Each number is 128 + 24 x the weight over its row's rms, rounded and kept within 0 to 255. Layers, rows and columns count from 0. The size above them is the row's rms in percent of the matrix's.

# layer 5 attention value, 512x512, rms 0.0108, rows 1-27, columns 128-255
size [125 128 131 133 125 134 127 132 133 124 127 132 126 132 129 124 129 124 126 120 120 126 136 134 132 134 132]
[[115 127 160 137 107 163 146 109 111  80 144 119  97 123  96 144  39 123  91 167 120 146 168  96 133 100 144 141 100 116 125 156 124  85 110 109 150 127 103 143 113  87  97 166 131  96 153  90  98 141 138 127 145 180 121 129 132 160 104 176 135 119  77 119 173 134 119 150 159 132 134 150 123 114 167 143 133 144 173 140  96 114 140 109 136 113 134 116 131 140 107 149 135 136 100  99 166  93  82 114 140  89 143  89 119 138 128 122 119 104 151 151 160 153 123 133 145 144 126 122 123 118 119 122 143 165 148 134]
 [118 119 143 118 133 135 138 109 146 100 105 150 142 146 162 136 106 161 125 142  98 129 152 101 144 148 119 148 145 120 119 126 115  94 125 140 147 105 114 129  92 163 115 127 159 125 101 185 124  68 137 154 122 145 111  95 133 144 127 167 180 144 166 130  92 100 151  94  93 130 139 126 143 111 166 120 119 139 103 123 133 102 150 101 131 100 126  90 122 110 108 129 152 126 123 132 127 121 131  90 125 141 128 110 128  80 143 139 104 114 137  58 159 139 149 115 111 122 128 170 170 156 130 109 113 128 135 168]
 [107 106 128 104 136 143 116 124 138 107 130 123 117 114 107 130 126  86 117 115 111 121 115  99 140 143 112 157 129  87 132 116  87 165 117 135 103 127 161 146 122 109 192 148 126 121  88 176 133 106 134 141 136 145 136 120 131 153 199 105 139 140  80 111 153 165  98 150 117 100 124 157 149 119 168 167 111 151 108 174 168 179 140 156 186 141 120 176 119  61 118 130 137 153 122 163 154 106 122 115 139 117 111  97 145 112 125 113 143 129 157 109 154  89 159 135 164 120 107 145 139 133 110 132 100 179 142  81]
 [154  76 170 122 139 106 141 108 110 109 116 134 106 159 102 129 117  65 140 141  87 127 145 190 104 130 145 117 133 181 138 110 140 125  89 148 124 146  97 167 146 132 135 123  95 125 134 141 152 170 163  72 120 145 133 119 119 141  67 138 143 132 104 144 149 136 159 160 150 150 119  97 143 128 108 158 124 152 154 138 161 131 135 125 117 138  99 160 139 126 104  94 127 149 139 111 134 125 150  84 165 134 140 119 131 119 129 121 152 118 129 162 146 117 150 131 162 131 138 146 143 178 133  90  83  60  98  97]
 [110 112 204 109 125 137 101 174 144  71 130 168 139 172 122 115 104 107 124 116 101 104 124  89 114 130 115 132 120 136 144 104 146  97  98 196 123 136 133 117 151 129 103 117 117 151  96 133 105 145 109 106 113 107 122 128 128 164  59 138 144 148 114  91 126  56 151 159 115 160 150 142 147 124 139 146 127 120 168 150 145 124 124 108 166 144 102 149 130 164 112 126 151 100 121  79 158 117 110 130 106 142 115 107 126 180 129 134 128  96 115 116  97 110 140 106 133 130 139 127  99  87 106 111  60 108 146 100]
 [132 156  83 113 107 151 124 133 105 108 160 114 101 160  63 139 144 109 156  76  91  88  89 143 129 100 191 132 138 105 122 106 161 175 117 124 149  90 125 170  99 135 139 149 170  74  69 133 123 134 184 167 105 140 130 165 125 119 119 131 191  99 131  97 113  96 104  95 134 159 119 133 121 108 104 124 102 126 118 112 129 149 121 119 141 159 100 153 141 141 109 119 139 119 170 111 173 115 139 141  60 136 145 107 162 109 119 106 147 138 130  97 154 125 135  82 116 118 102 140 117 115 151 161 133 146 131 180]
 [140 165 144 145 142 161 118 178 161 140 154 120 157 137 145 122 142 153 134 136 151 108 119 129 127 102 122 145 121 125 142 102 150 142  89 102 166 137 115  94 110  93 118 134 109 128 145 138 157 102 154 106 137 134 146 141 112 112  62 132 108 116 137 131 150  88 142 120 158 153 106 142 141 130 102 100 128 150 187 105 124 119 104 139 147 115 132 135 135 124 120 145 184 103 149 111 162 145 147 134 129 139  97  88 156 129 172 145 155 156 167 128 138 119 142 130 164 144 138 129 120 135 131  47  87 141 166 133]
 [125 170 100 101  95 141 179 100 142 160 112 112 101 137 133 113  90  99 151 170  97 126  83 143 141  97 146 139 152 121 120 139 174  86 101 134  93 115 130 134 159 153 170 122 126 121 115 114 117 114 158 139 121 124 148 150 148 103 178 156 120 146 188 149 128 181  82 132 144 151 100 140 143 152 109 142 132  89  98 132 145 128 133 153 125 116 125  93 164 112 130 139  70 140 116 175 101 127 116 129 138 123 119 107 148 115 116 120 121  97 119 122 152 159 123 156 130 123 117 126 128 134 152 161  94 156 162 105]
 [132 102  99 168 131 112 142 127 104 103 123 126 174 100 124 112 133 120 144 104  87 111 177 100 123 122 108 103 104 130 139 110 135 100 104 129  94  96 108 129 143 137 154 101 164 135 108 135 111 178 153 120 140 151 172  96 130 114 110 118 137 118 163 109 185 123 137 166 116 121 143 118 152 102 152 136 159 143 111 137 131 161 104 111  98 129 135 102 127 116 165 124 167 129 131 118 108 143 152 116 178 103  92 109 102 130 114 127 138 171 151 105 134 124 126 136 160 127 138  80 132 127 130 106 122 138 133 140]
 [103 103 126 127 124 136 121 134 121 132 139 111 109 111  80 137 153 121 128  98 124 110 138 170 106 171 140 118 126 137 150  85 122 146 120 118 164 114 123 151 134 113 111 119 153 116 146 148 139 123 134 165 112 136 139 112 108 102  89 119 154 129 155 136 151 140 145 124 117 130 116  97 121 110 129 123 115 112 126 111 129 173 130 116 159 169 129 144 150 105 164 164  99 153  99 148 136 130 129 110 183  82 120  87 145 133  56 120 144 160 136 142 109 117 169 133 182 111 130 119 168 137 119  87 124  97 169  82]
 [141  86 164 137 112 129 118 141 140 172 101 159 114 133 124 116 149  98 139 120  81 141 125 145 142 131 113 134 143 137 130 121 139 164  98 125 121  80 119 110 105 134 101 128 149 173  98 146 121 135 111  93 183 141 133 142 107 157 153 110 135 114 122 201 124 125 125  78 116  98 125 125  93 186 165 136 150 108 140  93 152 114 109 144 117  74 130 123 120 125  98 113 144 129 113 115 134 117 122 108 166 135 120  93 155 110  67 134 116  95 127 152 164 153 163 100  83 132 129 127 151 112 162 113 127 152  89 146]
 [116 180 160 134 109 173 130 117 135 181 104 152 138 117 153 132 165 171 146 101 133 140 125 136 123 118 148 114 122 134 139 148 176 138 161 129 115 105 113  91 165 111  94 112 133  53 118 112 100 144 127 131 141 109 145 163 112 112 123 146 145 116 145 169 125 153  99  95 121 131 143 130 152 142 142 118 152 138 124 101 115 104 156 100 105 105 114 118 100 135 113 150 112 126 131 114 128  92 130 151 147 146  90 124 136 122 115 108 141  96 116 121 142 141 108 114 172 121 123 117 114 125 144  97  60 171 114 126]
 [101 144 129 162 129 108 108 124  97  92 135 124 126 143 118 123  96 123 113 166 156 107 163 120 141 149 118 122 106 121 139 111 141 129 127  95 135 127 117 175 131 113  82 130 141 148 102 151 158 101 152 114 158 123 134 137 107 163 128 106 153 158 160 107  97 105 159 172 138 104  99 117  98  84  59 135 128 136 128  99 151 107 126 116 111  78 115 184 121 157 124 124 118 143 114 159 164 120 154 105 170  87  94 103 183  82 132 131 119  95 137 157 119 124 145 120 106 129 115 108 118 118 155 141 136  91 133 130]
 [125 174 116 157 116 128 114 116 182 138 161 122 139 157 153 124 137 136 127 128 117 120 129 124 137 129 155 123 103 140 144 126 122 167 137 130 106 103 144  85 141 127 128 135 148 151 127 142 104 157 133 117 112 136 149 111 134 140 109 142 108 143 126 126 111 128 180 125 104 143 113 159 173 136 106 132 131 138  93 111 123 147 127 167 111 139 135 158  95 126 111 135  57 123  94  90 107 159  90 130 159 145  86 178 106 122 116 138 127 141 100 156 127 199 144 144  83 144 117  95 130 136 115 121 140 155 121 168]
 [106 137 162 143 137 138 121 154  95 113 144 177 138 164 153 134 157 113  91 117 177 140  94 115 144  89 123 124  83  98 142  89  85  84 120 125 123 124 119 112 148  98  90 135 188 132 129 108 160 121  93 119 151 134 162 146 125 111 157 145  68 102 154  98 112 141 158 127 118 125 127 130 117 116 149 147 131 157 143 114  82 126 133 116 106 134 124 143 127 148  91 144  95 127 122  73 163 107 144 138 128 148 116  90 113 134 136 139 131 124  79 105 110 167 115 163 166 151 131  95 139 108 125 116  52 138 125  93]
 [139 145 128  83 114 110 146 130 136 108  79 104 110 120  96 138 137 121  58 144 126 116 140 122 142 115 145 132  93 117 131 117 152  90 132 146 120 111 128 117 154 125 166  96 141 139 112 114  95 134 136 172 114 119 110 144 149 138 142 118 146 106 121 106 163 127 143 115 132 132 122 129 132 162 137 111 129 127 172 139 117 108 122 159 122 104 124 129 120 179 112  99 142 110 130  98 124  93 122 183 121 108  99 156 117 141 149 130 150 147 104 133 105 168 124 106 162 144 130 115 115 146 137 130 149  99 117 140]
 [127 159 122  87 125  78 136 114 109  92 134 127 109 139 121 146 127 106 127 102 175 146 118 123 120  84 170 106 126  93 126 119 124 120 129 102 134 125 144 184  68 134 116  93 155 132 119 151 111 112 141 135 120 127 134 107 123  76 141 157 167 106  82 169 129 120  88 158 122 139 144 106 138 146 126 147 125 127 105  96 140 124 112 141 140 132 142 133 141 151 122 138 122 156  85 134 142 146 138 170 124 125 104 175 150 139 121 121 130 127 129 107 159 133 141 113 154 163 118  89 113 150 141 161 115 177 147 152]
 [131 146 158 135 109 145 115 133 124  72  95 110  62 113 172 128 158 147 137 151 108 117 141 101 114 110 173 116 144 152 144 108 131 129 126 132 128 106  90 179 147 108 106 119 136 124 121  97 129 136 135 157 120 146 114 155 113 101 136 143 154 140 124 121 165 157 118 127 137 122 148 117 104 147 119 114 142 143  98 175  85 117 132  97 122 143 117  86 142 111 145 120 118 115 140 100 127 105 117 122 148  96 136 116 146  84 114 124 105 157 134 139 113 110 117 100  84 134  72 125 144 121 118  92  98 126 107 134]
 [160 166  99 113 138 152 125 134 131 127 152 136 150 102 136 145 112 177 127 120 152 119 147 130 115 185 149 121 148 155  91 122 125 124 120 127 155 101 134  91 144 103 113 117  86 119 127 121 111 152 162 165 132 150 144  98 132 115 104 121 128 105 152 131 158 112 144 142 141 119 130 119 180 204 154 107 157 140 126 136  91 149 134  86 126 129 187 138 116 128 129 124 170 146 128 109 105 158 141 135 167 109 165 164 141  54  90 134 133 116 131 115 201 125 126 163  78 160 127 104 124 112  96 129 132 110 121 122]
 [123 122 110  92  98 129 128  92 118 101 166 154 118 112 181 134 145 125 171 103 157 131 166 141 110 170 150 103 131 137 129 104 137 165 164 124 109 113 123  86 144 143 129 115 146 116 141  86 125 152  84 126 103 120 130 134 110 145 158 135  95 120 150 123 112 103 102 160 144 107  95 116 133 113 151 112 126 105 143 182  93 134 113 140 157 134 131 195  93 118 109 107 130  87 139 143 138 116 135 127 140 139 162 132 113 130  74 104 121 129 117 108  78 128 142 129 105 127  95 162 153 133 101 140 147 103 119 128]
 [129  91 104 118 127 175 125  74  97 120 124 134 148 186  82 125 133 129 106 150 132 127 134  89 156 191 117 143 136 120 121 120 157 106 117 152 156 128 134 132  93 171 131 152 123 103  98 124 134 118  75 110 133 127 144 156 138 134  38 145 214 136  98 140 115 128 150 134 103 149 135  95 118 137 133 178 102 104 151 108  97 108 149 118 126 117 106  79 121 188  80 129 115 141 118 109  94 113 122  69 149 118 105 144 160 107 124 124 106 139 117 118  93 138 123 119 158 113 123 157 134 166 140 162 176 121 132 132]
 [138 161 107 137 115 165 137  97  88 133 113 154 132 123  97 158 150  99 106 119 177 138 152 139 171 113 148 105 105 106 113  77 110 145 134 141 134 122 174 122  92 120 195 157 123  86 126 101 139 133 120 146 110 124 149  91 114  93  95 126 121 138 105 122 121 143 116 151 155 121  94  98 119 111 163 151 139 132 113 148 106 178 151 128 103 121 110 106 106 136 161 131 159 133 147 115 127  63 134 105 125 115 145 123  77 139 129 116 127 137 150 155 100 153 138 102 164 156 130 105 115 162 135 118 121 177 191 148]
 [124 156 137 115 129 120 145 108 106 173  96 132 122 123 104 112 171 148  99 138 101 153 153 127 124 148  97 126  86  77 114 102 136 109 146 106 177 135 109 150 152 145 164 150 146 169 134 111 124 142 123 111 127 149 147 119 131 136 136 118 142  93 140 104 111 147 151 130 106 109 151 140 126 111 138 126 119 135 205 133 103  61 127 139 146 114 144 149 126 160 137 144  90 142 146 126 125  97 105 121 161  74 143 127 172  94 113 136 142 150 103 148  99  92 133 143 148  88 119 158 157 166 113  89  99 137 146 138]
 [137  87 134 159 141 134 162 148 153  96  98 163 166 160 125 133 176 106 156 108 158 107 126 102 139 133 118 126 112 120 136 106 144 110 115 173 113 117 128  94 144 141 117 175 152  90 125 114 134 152  96 117 125 143 125 133 101 106 163 112 128 119 124 127 162 139 128 112 122 156 136 143  64 142 147 118 139 134 113 117 131 122 137 129 145 154 119 120 126 139 110 126  88 121 115 103 107 109  95  71  88 145 141  92 134 131 138 119 134 105 131 149 133 154 123 134 167 126 138 147 147 130 127 103 167 117 128 110]
 [110 161  79 121 106 109 123 137 110 152 167 180 119 180 128 125 200 125 145 121 101 115 166 123 165 126 171 129 158 137  93 108 147 161 163 170  85 111 125  74 124 143 161 116 113 110  87 135 132  90 145 126 107 149 110 111 136 113  86 121 136 123 153 146 122 131 126 151  97 132 126 131 124  96 130 128 154  85  98 155 158 149 115 125 108 135 124 115 171 112 123 138 127  98 119 143 119 136 141 178 104 131 178 145 112 116 127 121 150 143 159 128 146 134 171 122 150 123 105 161 173 159 103 181  77 124 143 116]
 [145  93 101 137 129 157 157 117 168 113 150 142 119 145  73 110  93  75 108 123 174 129 107 114 126 159 123 151 135 127 138 121 110  93 104 182 130 140 143 113 132 123 123 175 163  98 143 199 149  99  88 118 117 118 162 152 130  85 172 126 158 149 155 159 105  73 133 114  98 124 134 110 109 118  99 128 107 115  84 112  98  92 100 139 115 111 105 139 165 138 125 144 120 144 108 130 181 112 108 120 136 127 133 125  85  91  97 123 141 140 140 142 136 114 122 142 125 112 117 157 136 138 126  85 150 158 108 136]
 [118  76 152 105 129  94 121 116 163 101 126 153 136 106 139 115  92 118 159 147  94 152 104 120 116 129 100 122 114 145 136 134 145 131 123 134 125 131 126 152 114 143  98 138 110 177  99 163 139  88  63 122 174 143 124 130  89  78 140 130 131 140  63 153 111 145 150 118 109 111 116 152 155 125 119 118 160 131 126 112 144 139  97 112 144 111 125 116  95  87 134 122 127 139 114 138 124 116 136  73 115 132 167 121  99 113 158 141 132 149 122 142 155 125 143 141 145 115 106 131 138 122 137  99 122 108 124 174]]
# layer 5 attention output (transposed), 512x512, rms 0.0209, rows 1-27, columns 128-255
size [128 135 140 143 126 134 121 141 137 133 131 134 128 142 133 135 130 130 120 117 115 130 142 139 147 141 136]
[[126 136 127 129 112 122 131 115 142 139 115 101 155 115 164 124 146 132 107 177 119 125 139 139 111 111  91 155 104 107 176 132 158 100 104 111 147 156 104 100 111 114 114 117 145 117 177 145 112 135 144 101  86 127 154 128 148 154 116 163 141 173 148 123  81 132 159 166 143 142 112 111 151 159 174 125 146 144 134 159 146 164  76 149 142 109 137 133 125 128 151 146  68  96 113  93 149  84 160 120 130 104 101  79 128 110 148 181 127 109 145 140 110  95 133  77 112 159 154 135 104 112 145 205 117  94  87 156]
 [152  86 183 125 120 137 124 133 164  94 149 162 147 132 133 137 116 154 138 126 116  77 142 129 176 113 135 105 147 124  81 102  98  82  82 123 139 119 158 137  82 149 136 125 126 136 163 109 115 119 135 137 127 135 123 145 163 134 144 159 180 137 147 127 130 155 144 125 120 112 159 121 125  90 120 136 150 115 115 106 155 167 120 108  99 165 129 120 118 134 155 145 123 103 141 182 101 122 161 109 134 113  96 140 116 142 139 194 119 134 106  95 156 149  92 136 161 148 103 186 162 125 168 153  97 139 143  97]
 [101 105 165  86 134 145 156  93 129 167 153 111 142 128 123  87 101 140 142 123 151 128 152  96  84 106  85 110 163 140 100  71 103 131 126 117 135 148 137 135 141 139 121 147 114 130 110 138 138 145 142 167 118  81 126 147 101 115 167 113 115 149 135 143 122 121 137  96 141 169 155 129 127 184 100 150  86 133 159  96 143 126  82 137 123 115 117 135 127 125 104 116 166 145 130 147  70 108 212 132 135 120 151 118 148 133 137 157  81 165 121 131 154 120 141 173 147 109 146 156 172 128 182 130  92 169  96 144]
 [101 147 148  97 127 174 146  96 151  65 166 178 184 140  97 149 108 162 137 113 136 128 105 123 117  99 114 131 138 158 150  94  98 148 134 141 151  87 108 148 126 158 169 152  66 125 146 110  86 100  82 114 102 118 132 147 144 104 129 141 152 148 127 145 124 123 108 158 142 111 143 131  79 143 173 125 121 133  87 114 119 192 108 132  83 128 119  96  67  95  85 165 141  97 159 116 116 125 117 156 123 126 139 140 138 115 155 106 102 106 160 126 159 185 131 111  79 100 132  58 119 114 148 151 121 115 141 109]
 [ 96 155 147 161 119 145 162 130 148 117 111 110 120 143 116 163 140 144 140 138 139 120 138 104  71 117  84 142  60 126 122 129 122 151 142 116 132 139 115 129 122 136 140 131 139 129 115 156 131 114 132  92  76 101 139 126 123  87  93 115 127 142 116 119 151 137  77  97 144 164 118 127  66  92 145 107 102 132  73 131  86 117 162 135 146 161 135 140 125  91 113 143 128 169 101 106 112 146 104  89 149  96 116 139 106 121 155 131 127 105 138  81 118 103 112 125 151 147 185 109 157 122 148 109 123  93 119 113]
 [124  99 105 142 129 155 138 141 108  99 129 119  93 145 146  94 129 132 119  96 106  79 169 143 179 119 118 143 151 132 114 163  90 165  98 118 165 134 144 114 147  94 162 131 146 110 152 128 165 153 112 195 141 104 105 143 105 134  86  96 112 149 114 139 154 140 182 142  93 134 163 115 113  72  95  93 139 148 118 143 121 104 128 145 128 143 112 151 149 123 167  97 166 146 138  87 133 153 144  92 120 152 112 199  94 122  77  81 163  93 106 137  94 111  99  85 136  86 126 176 149 113 128 125 131 163  67 142]
 [122 164 135 134 143 166 161 120 117 132 116 144 115 176 153 116 166 131 139 132 136 158 103 164 131  92 158  82  96 146 103 114 122 130 111 122 179 149 125 106 130 108 137 112 134 137 158 125  96 140 154 150  81 123 115 163 116 136 106 119 149 100 122 123 156 132 116 140 124 143 158 115 129 156 111 152 141 126 105 125 131 111  85 103 111 178 112 142 164 176 116 132 159 127 129 122 146 119 109 117 127 133  95 148  95 126 111 127 136  66 198 128 125 136 129 155 130 121 145 148 108 121 157 172 132  94 113 159]
 [118 139 156 137 156 137 100 153 162  82 104 150 106  67 129 151 132 121  96 149 150 117 122 113 162  97 179 137 134 185 110 108 127  99 133  99 164 152 114 106  66 181 114 154 179 143 123 115 161 135 146 161 127 156 132 138 151 160 142 117 130 156 111 105  86 136 181 123  80 133 115 128 135  88 125 124 121 135 137 119 164 109 153 158 131 108 122 134 128 119 139 148 108 143 131 144 137 131  91 135 126 142 129  78 127 171 153 114 165 153 140 157 183 137 137 137 114 131 106 155 145 109 154 122 136 112 152 113]
 [135  91 147  96 126 162 160 122  88 119 153 162 141 151 155 107 149 152 139 111  71 166 178 140  98 127 142 159 113 106 128 105 142 134 113 119 153 120 139 110 163 157 111  71 106 136 125 159 106 113 149  92 145 116 131 144 120 132 126 107 153 109 140 116 113 178 116  89 115 144 127  92 138 149 126  96 119 157 148 142 145 143 112  91 116  88 142  95 117 104 125 132 163 136 102 141 116 133 153 177 126  97  81 153 127 130 112 147 110 104 193 118 102 146 143 125 133 133 111  74 125 120 158 137 147 105 162 121]
 [134 143 127  67 159 132 113 114 144 121 145 141 124 133  80 134 129 130 135 133 126 144 104 116 142 108 146 125 104 116 129  85 100 123 138 177 155 178 132 120 172 115  96  99 142  90 120 150  94 108 138 165 156 106 119 109 139 137 137 100 141 147 120 117 110  98  90 110 139 144 173 127 114 154  90 125 125 172  92 140 142 153 115 165  89 116 139 130  97 128 128 119 142 122 132 103  99 118 138 185  90 136 126 123 170  70  96 114 126 158 166 159 123 116 128 142 102 112 160 141 141 119 113 140 105 144 152 144]
 [156 142 119 135 162 184 144 124 139  90 147  98 181 100 140 157 130  95 141 156 123 140  75 144 153  96 116 149 129 164 127 153 113 127 132 170 125  83 133 140 151 122 178 153 136 159 100  67 101 115  92 150 110 163 145 136 150  67 138 124 155 134 110 146  90 157 141 129 142  99 107 139 151 126  92 163 100 104 145 126 137 100  97 120 119 116 130 121  91  91 103 101 146 122 157 126 164 150 117 176 173 130 136 119 117 131 139 194 108 148 138 117 129 128 122 111 134 126  70 111 153 151 112 125 163 110 116  95]
 [ 92 119 102 148 130 129 137 111 132 119  88 108 129 129  77 178 152 129 121 100 122 116 132 144 109 128 134 130  93 120 121 128 130 101 106 132 131  92 151 133 126 143 112 135 155 131 129 127 163 147 100 116 117 156 129 155 170 131 142  89 143 121 120 120 101 123 130 153 136 135 109 133 130 135 115  99 106 109 138 110 142  80 111 126 120 112 108 100  98 154  71 185 143  91 110 106 121 110  97 121 125 176 139 115 140 138 155 155 147 128  88 132 154 143 118 108 151 101 127 112  91 129 163 139 142 133 149 127]
 [110  90  99 138 111 132 142 146 183 118 155  99 151 135 110 141 120 170 112 157 132  92 167 122 127 107 108 149 132 128 158 139  63 108 130 188 141 151 118 112 127 127 112 150 171 154 117 146  83 136 126 115 105 104 117  85 166 104 125 182 144 144 106 131 136 108 117  92 151 103 139 168 100 133 112 177 121 139 138 161 167 114 164 121 137 108 151 150 119 126 108 138 139 121  99 130 147 143 112 129 168  66 129 138 145 138 140 125 109 132 131 160 162 122 122  87 110 126 126  95 117 125 144 115 126 138 138 137]
 [156 139  87 150 164 121 105 156 147 104  60 115 128  97 134 121 133 147 143 150 152 130 119 137 117 122 132 142  57 121 160 129 135 128 128 151 173 119 120 159 177 123 164 107 135 174 113 102 135 101 149 120 125 110 155 145 148 115  76 150 116 129 137 133 102 173  96 150  81 140 117 112 110 134 101 172 131 119 122 157 145 132 148 169 110 141 115 163 167 116 155  88 153 165  93 119 223 138 109 100 111 107 114 153 144 123 153 127 125 161 153 103 107 135 117  91 124 117 125 127 111  92 134 107 137 145 151 118]
 [122 123 105 139 119 107 140 150 116 146 125 104 180 150 116 125 128 123 115 128 154 110 123 117 116 136 108 160 105  86 157  96 125 146 129 103  97 144 107 164 176  62  76 109 134 158  93 152 158 147 163 157 107 104 125  91 110 101 142 150 161 165 141 139 170 139  84 131 177 116 139 136 102 119 124 119 132  94 201 120 102 158 125 103 151 112 135 178  99 100 103 129 154 136  98 125 163 157 154  93  98 111  97 148 134 108 103 111 127 106 120 123 168 120 157  92 111 157 145 101 104  86 124 151 132 141 128 159]
 [128  95  97 121 110 120 119 158 113 114 116 119 150 120  82 100 158  96 146  96 174 130 133 115 102 115  90 136 111 113  98 138 156 153 161 136 189 109 119  74  94 133 159 120 182 172 102 173 135 142 106  96 166 172 140 149 104  72 128 119 167 148 111 181 146 168 107 127 122 137 101  99 115 122 124  79 105 129 118 151 134 132 168 133 133 112 129 128 124 137 113 111 111 128  96 203 120 137 102 145  98 138 115 118 128 156 146 123 105  93 142  85 101 121 116 116 129 155 128  91 110 114 140 152 110  94 125 146]
 [178 108 127 109 150 132  98 125 138 109 119  67 128  88 114 137 136 107 134 115 104 127 159 139 103 109 108 136  84 125 168 116 102 116  74 151 111 136 113 152 165  64 167 127 100 171 101 111 160 137 150 156 147 169 115 112 127 114 125 109 117 128 117 138 125 114 106 134 121 118 100 110 156 141 120 121 156 115 171 159 147 168 192 145 172  89 107 162 152 113 161 132 169 124 107 138 149 143 124 147 113 132  92 166  92 106 147 125 133 130 104 140 121  69  89 116 136 107 145 125 170 129  98 127 122 152 125 138]
 [155  88 115 134 138 160 142 167 143  91  87 159 120 148 119 136 131 142 122 122 124 127 150 176 148 125 123 123 104  91 184 129 129 118 138 109 139 148 161 107 147 139 101 123 140 130 197 178  96 111 104  91 145 136 107 128 156 149 154 108 158 127  87 128 127 170 130 112 141 115 146 122  91 130 149 134 144 155 132  91 124 119 159 166 112  98  92 132  93 160 115 120 100 115 149 100 114 142 123 118 115 147 130 131 131 110 128 125 160 123 121 121 115 110 127 108 100  99 152 144  96 137 131 139  91 111 107 140]
 [103  84 105 154 145 123  91 133  80 161 111 120 100 119 147 108 169 142  83 144 105 119 118  94 154 116 151 104 125 140  95 134 118  98 168 157 126 136 133 148 117 147 119 137 150 112 187 148 110 138 112 136 115 103 114 156 130  97 124 142  96  89 144 107  99 119 114 150  91 144  97 100 140 170 155 147 172 127 125 156 151 171 156 126 127 108 160 115 143 157 146 124  81 110 129  74 137 127 122 166 129 129  97 144 137 140 122 112 119 159 113 129  94 185 104 125 126 125 165  97 161 112  97  93 136 117 158 163]
 [140 134 116 151 144  87 124  91 122 118 133 143 138 142 128 150  86 152 107 151 127 119 148 140 104 132 132 141 135 100 101 145 136 148 126 170  87  93 156 122 164 161 136 136 130  97 133 138 129 107 118 114 183  99 143 110 131 142 112 114  97 141 151 108 174 113 134 148 149 135 119 114 132 110 118 125 140 102 132 115 153 122 169 145 105 114 122 188 114  71  90 130 157 146 142 112  94 128 100 112 119 136 109 111 124 138 129  74 149 150 102 120 107 146  97 134 155  90 102 169 135 144 113  84 109 123 106 109]
 [133 106 123 112 116 104 110 117 149 145 147 109 133  63 122 139 127 100 120 156 116 138 120 124 128 131 132 127 107 138 119  81 117 135 101 126 111 119 108 126  98 141 124 138 123 144 133 125 176 148 133 116 157 100 159 153 157 125 108 123 150 138 128 119 119 159 123 130  78  93 127 154 114  72 162 130 147 143  95 112 147 134 128 132 125  82 163 152 121  79 156 130 158 139  93  96 125 100 143 118 105  74 128 125 107 127 139 175 122 165 161 178 147  97 103 110 142 144 133 119 161 115 116 129 103 159 124  96]
 [123 109 149  87 140 126 120 128 139  83 100 134 129 123 122 104  45 115 132 127 160 167 132 106 130 128  93 127 159 109 186 141 118 123 105 173  88 117 126 152 129 107 145 129 116 119 103 162 146 135 116 160 112 113 119 119 113 151 139 108 132 112 144 168 128 120 152 173 148 153 153 128 121 132 169 120 140 101 149 117 164 148 123 171 158 109 162 139 149 143 104 117 136 101 105 144 124 129 172  84 126 128 171 152 145 121 104 158 108 138 116 140  94 116 156 101 122 112 133  87 160 118 118 122 172 134  76 150]
 [153 141 131 103 127 160 181 139 129 162 113 129 140 138 103 128 102  98 142 114  92 137 110 132  45 124 158 132 154 144  85 106 142 129 152 104 148  92 115 127  96 110 145  92 139 153 148 132 129 140 121 106 136 135 132 142 138 113 189 117 150 168 126 155  98 160 104 102 124 144 126  98 121 105 110 129 127 154 153 149 158 120  83 173 101 108 130 136  92 119 131 118 121 125 104 152 125 134 125 118 125 132 147 129 123 140 116 180  84 156 179 129 155 147 114 115  96 164 129 107 148 153 100 163 106 149 110  97]
 [140 154 100 118 153 107 133  99  66 122 122 125  88 114 145 157 113 153 152 139 119 137 108 179  88 146 130 132 121 180 131 136 127 133 122 130  97 141  81 107 155 128 129 122 165 110 101 111 133 128 120 118 143 161 141 132 116 158 110  99 107 119 156  99 123 166  99 105 114 137 100 114 142 105 141 116  96 137 154 107  91 144  79 131 107 103 128 164 136 101  97 123 164 146 132 140 143 132 122 100  84 139 160 128 123  98 127 113 143 138 156  97 126  87 120 155 101 120 123 195  97 154 104 163 109 137  75 107]
 [157 115 139 108 167 100 159 144 131 135 143 160 144 154 102 104 133 143 136 116 121 110 171 101 132 119 124 107 171 146 137 149  95 147 182 148 107 111 101 167 128  85 163 124 133 121  88 126 106 125  99 134 119 129  93 120  97 120 154 129 123  96 150 150 146 141 124 136 101 163 143  75 143 135 148 103 125 147 122 107 148 135 102 131 130 121 170 140 143 122 152  97 131 143 177 155 104 107 150 129  91 153 133 165  99 140 131 117  96 160 121 123 165 159 147 150 137 120  85 141 170 143 179 111 145 169 119 150]
 [100 160 160 104 134 101 148 134 134 128 135 110 163 122  92 147 115 144 134 150 119 165 140  95  90 113 123 152 140 141 113 116  80 117 111 153 160 121 110 133 184 124 148 167 171 119 150 127 148 143 135 127 127 118 170 144 127 122 120 182 129 148 116 127  99 101 152 122 133 114 149 100 108 125 114 122 147 154 128 119 121 140 106  96 132 109 100 141 120 100 124  85 107 163 158 144 103 130 110 164 131 130 108  97 145 109 164 129 116 134 150 151 104 123  89  99  83 100 156 147 166 101 119 149  89 121  96 166]
 [164 181 142 127 172 113 132 137 141 140 138 112 118 133 166 167  85 127 158 145 113 137  69 119 126 147 187 117 139 103 171 152 121 108 106 155 118 127 150 176 142 142 140 125 104 116 128 122 130 117 133 125 113 186 133  98 151 163 125 145 127  93 133 129 111 163 101 113 101 124 159  96 129 176 130 174 125 170 112  80 104 132 116 156 113 127  89 140 113 132 133 129 133 114 160 155 103 141 113 122 153 112 124 118 109 152 153 151 129  99 153 116 149  98 109 158 170 122 122 116 105 179 118 136 107  97 115  77]]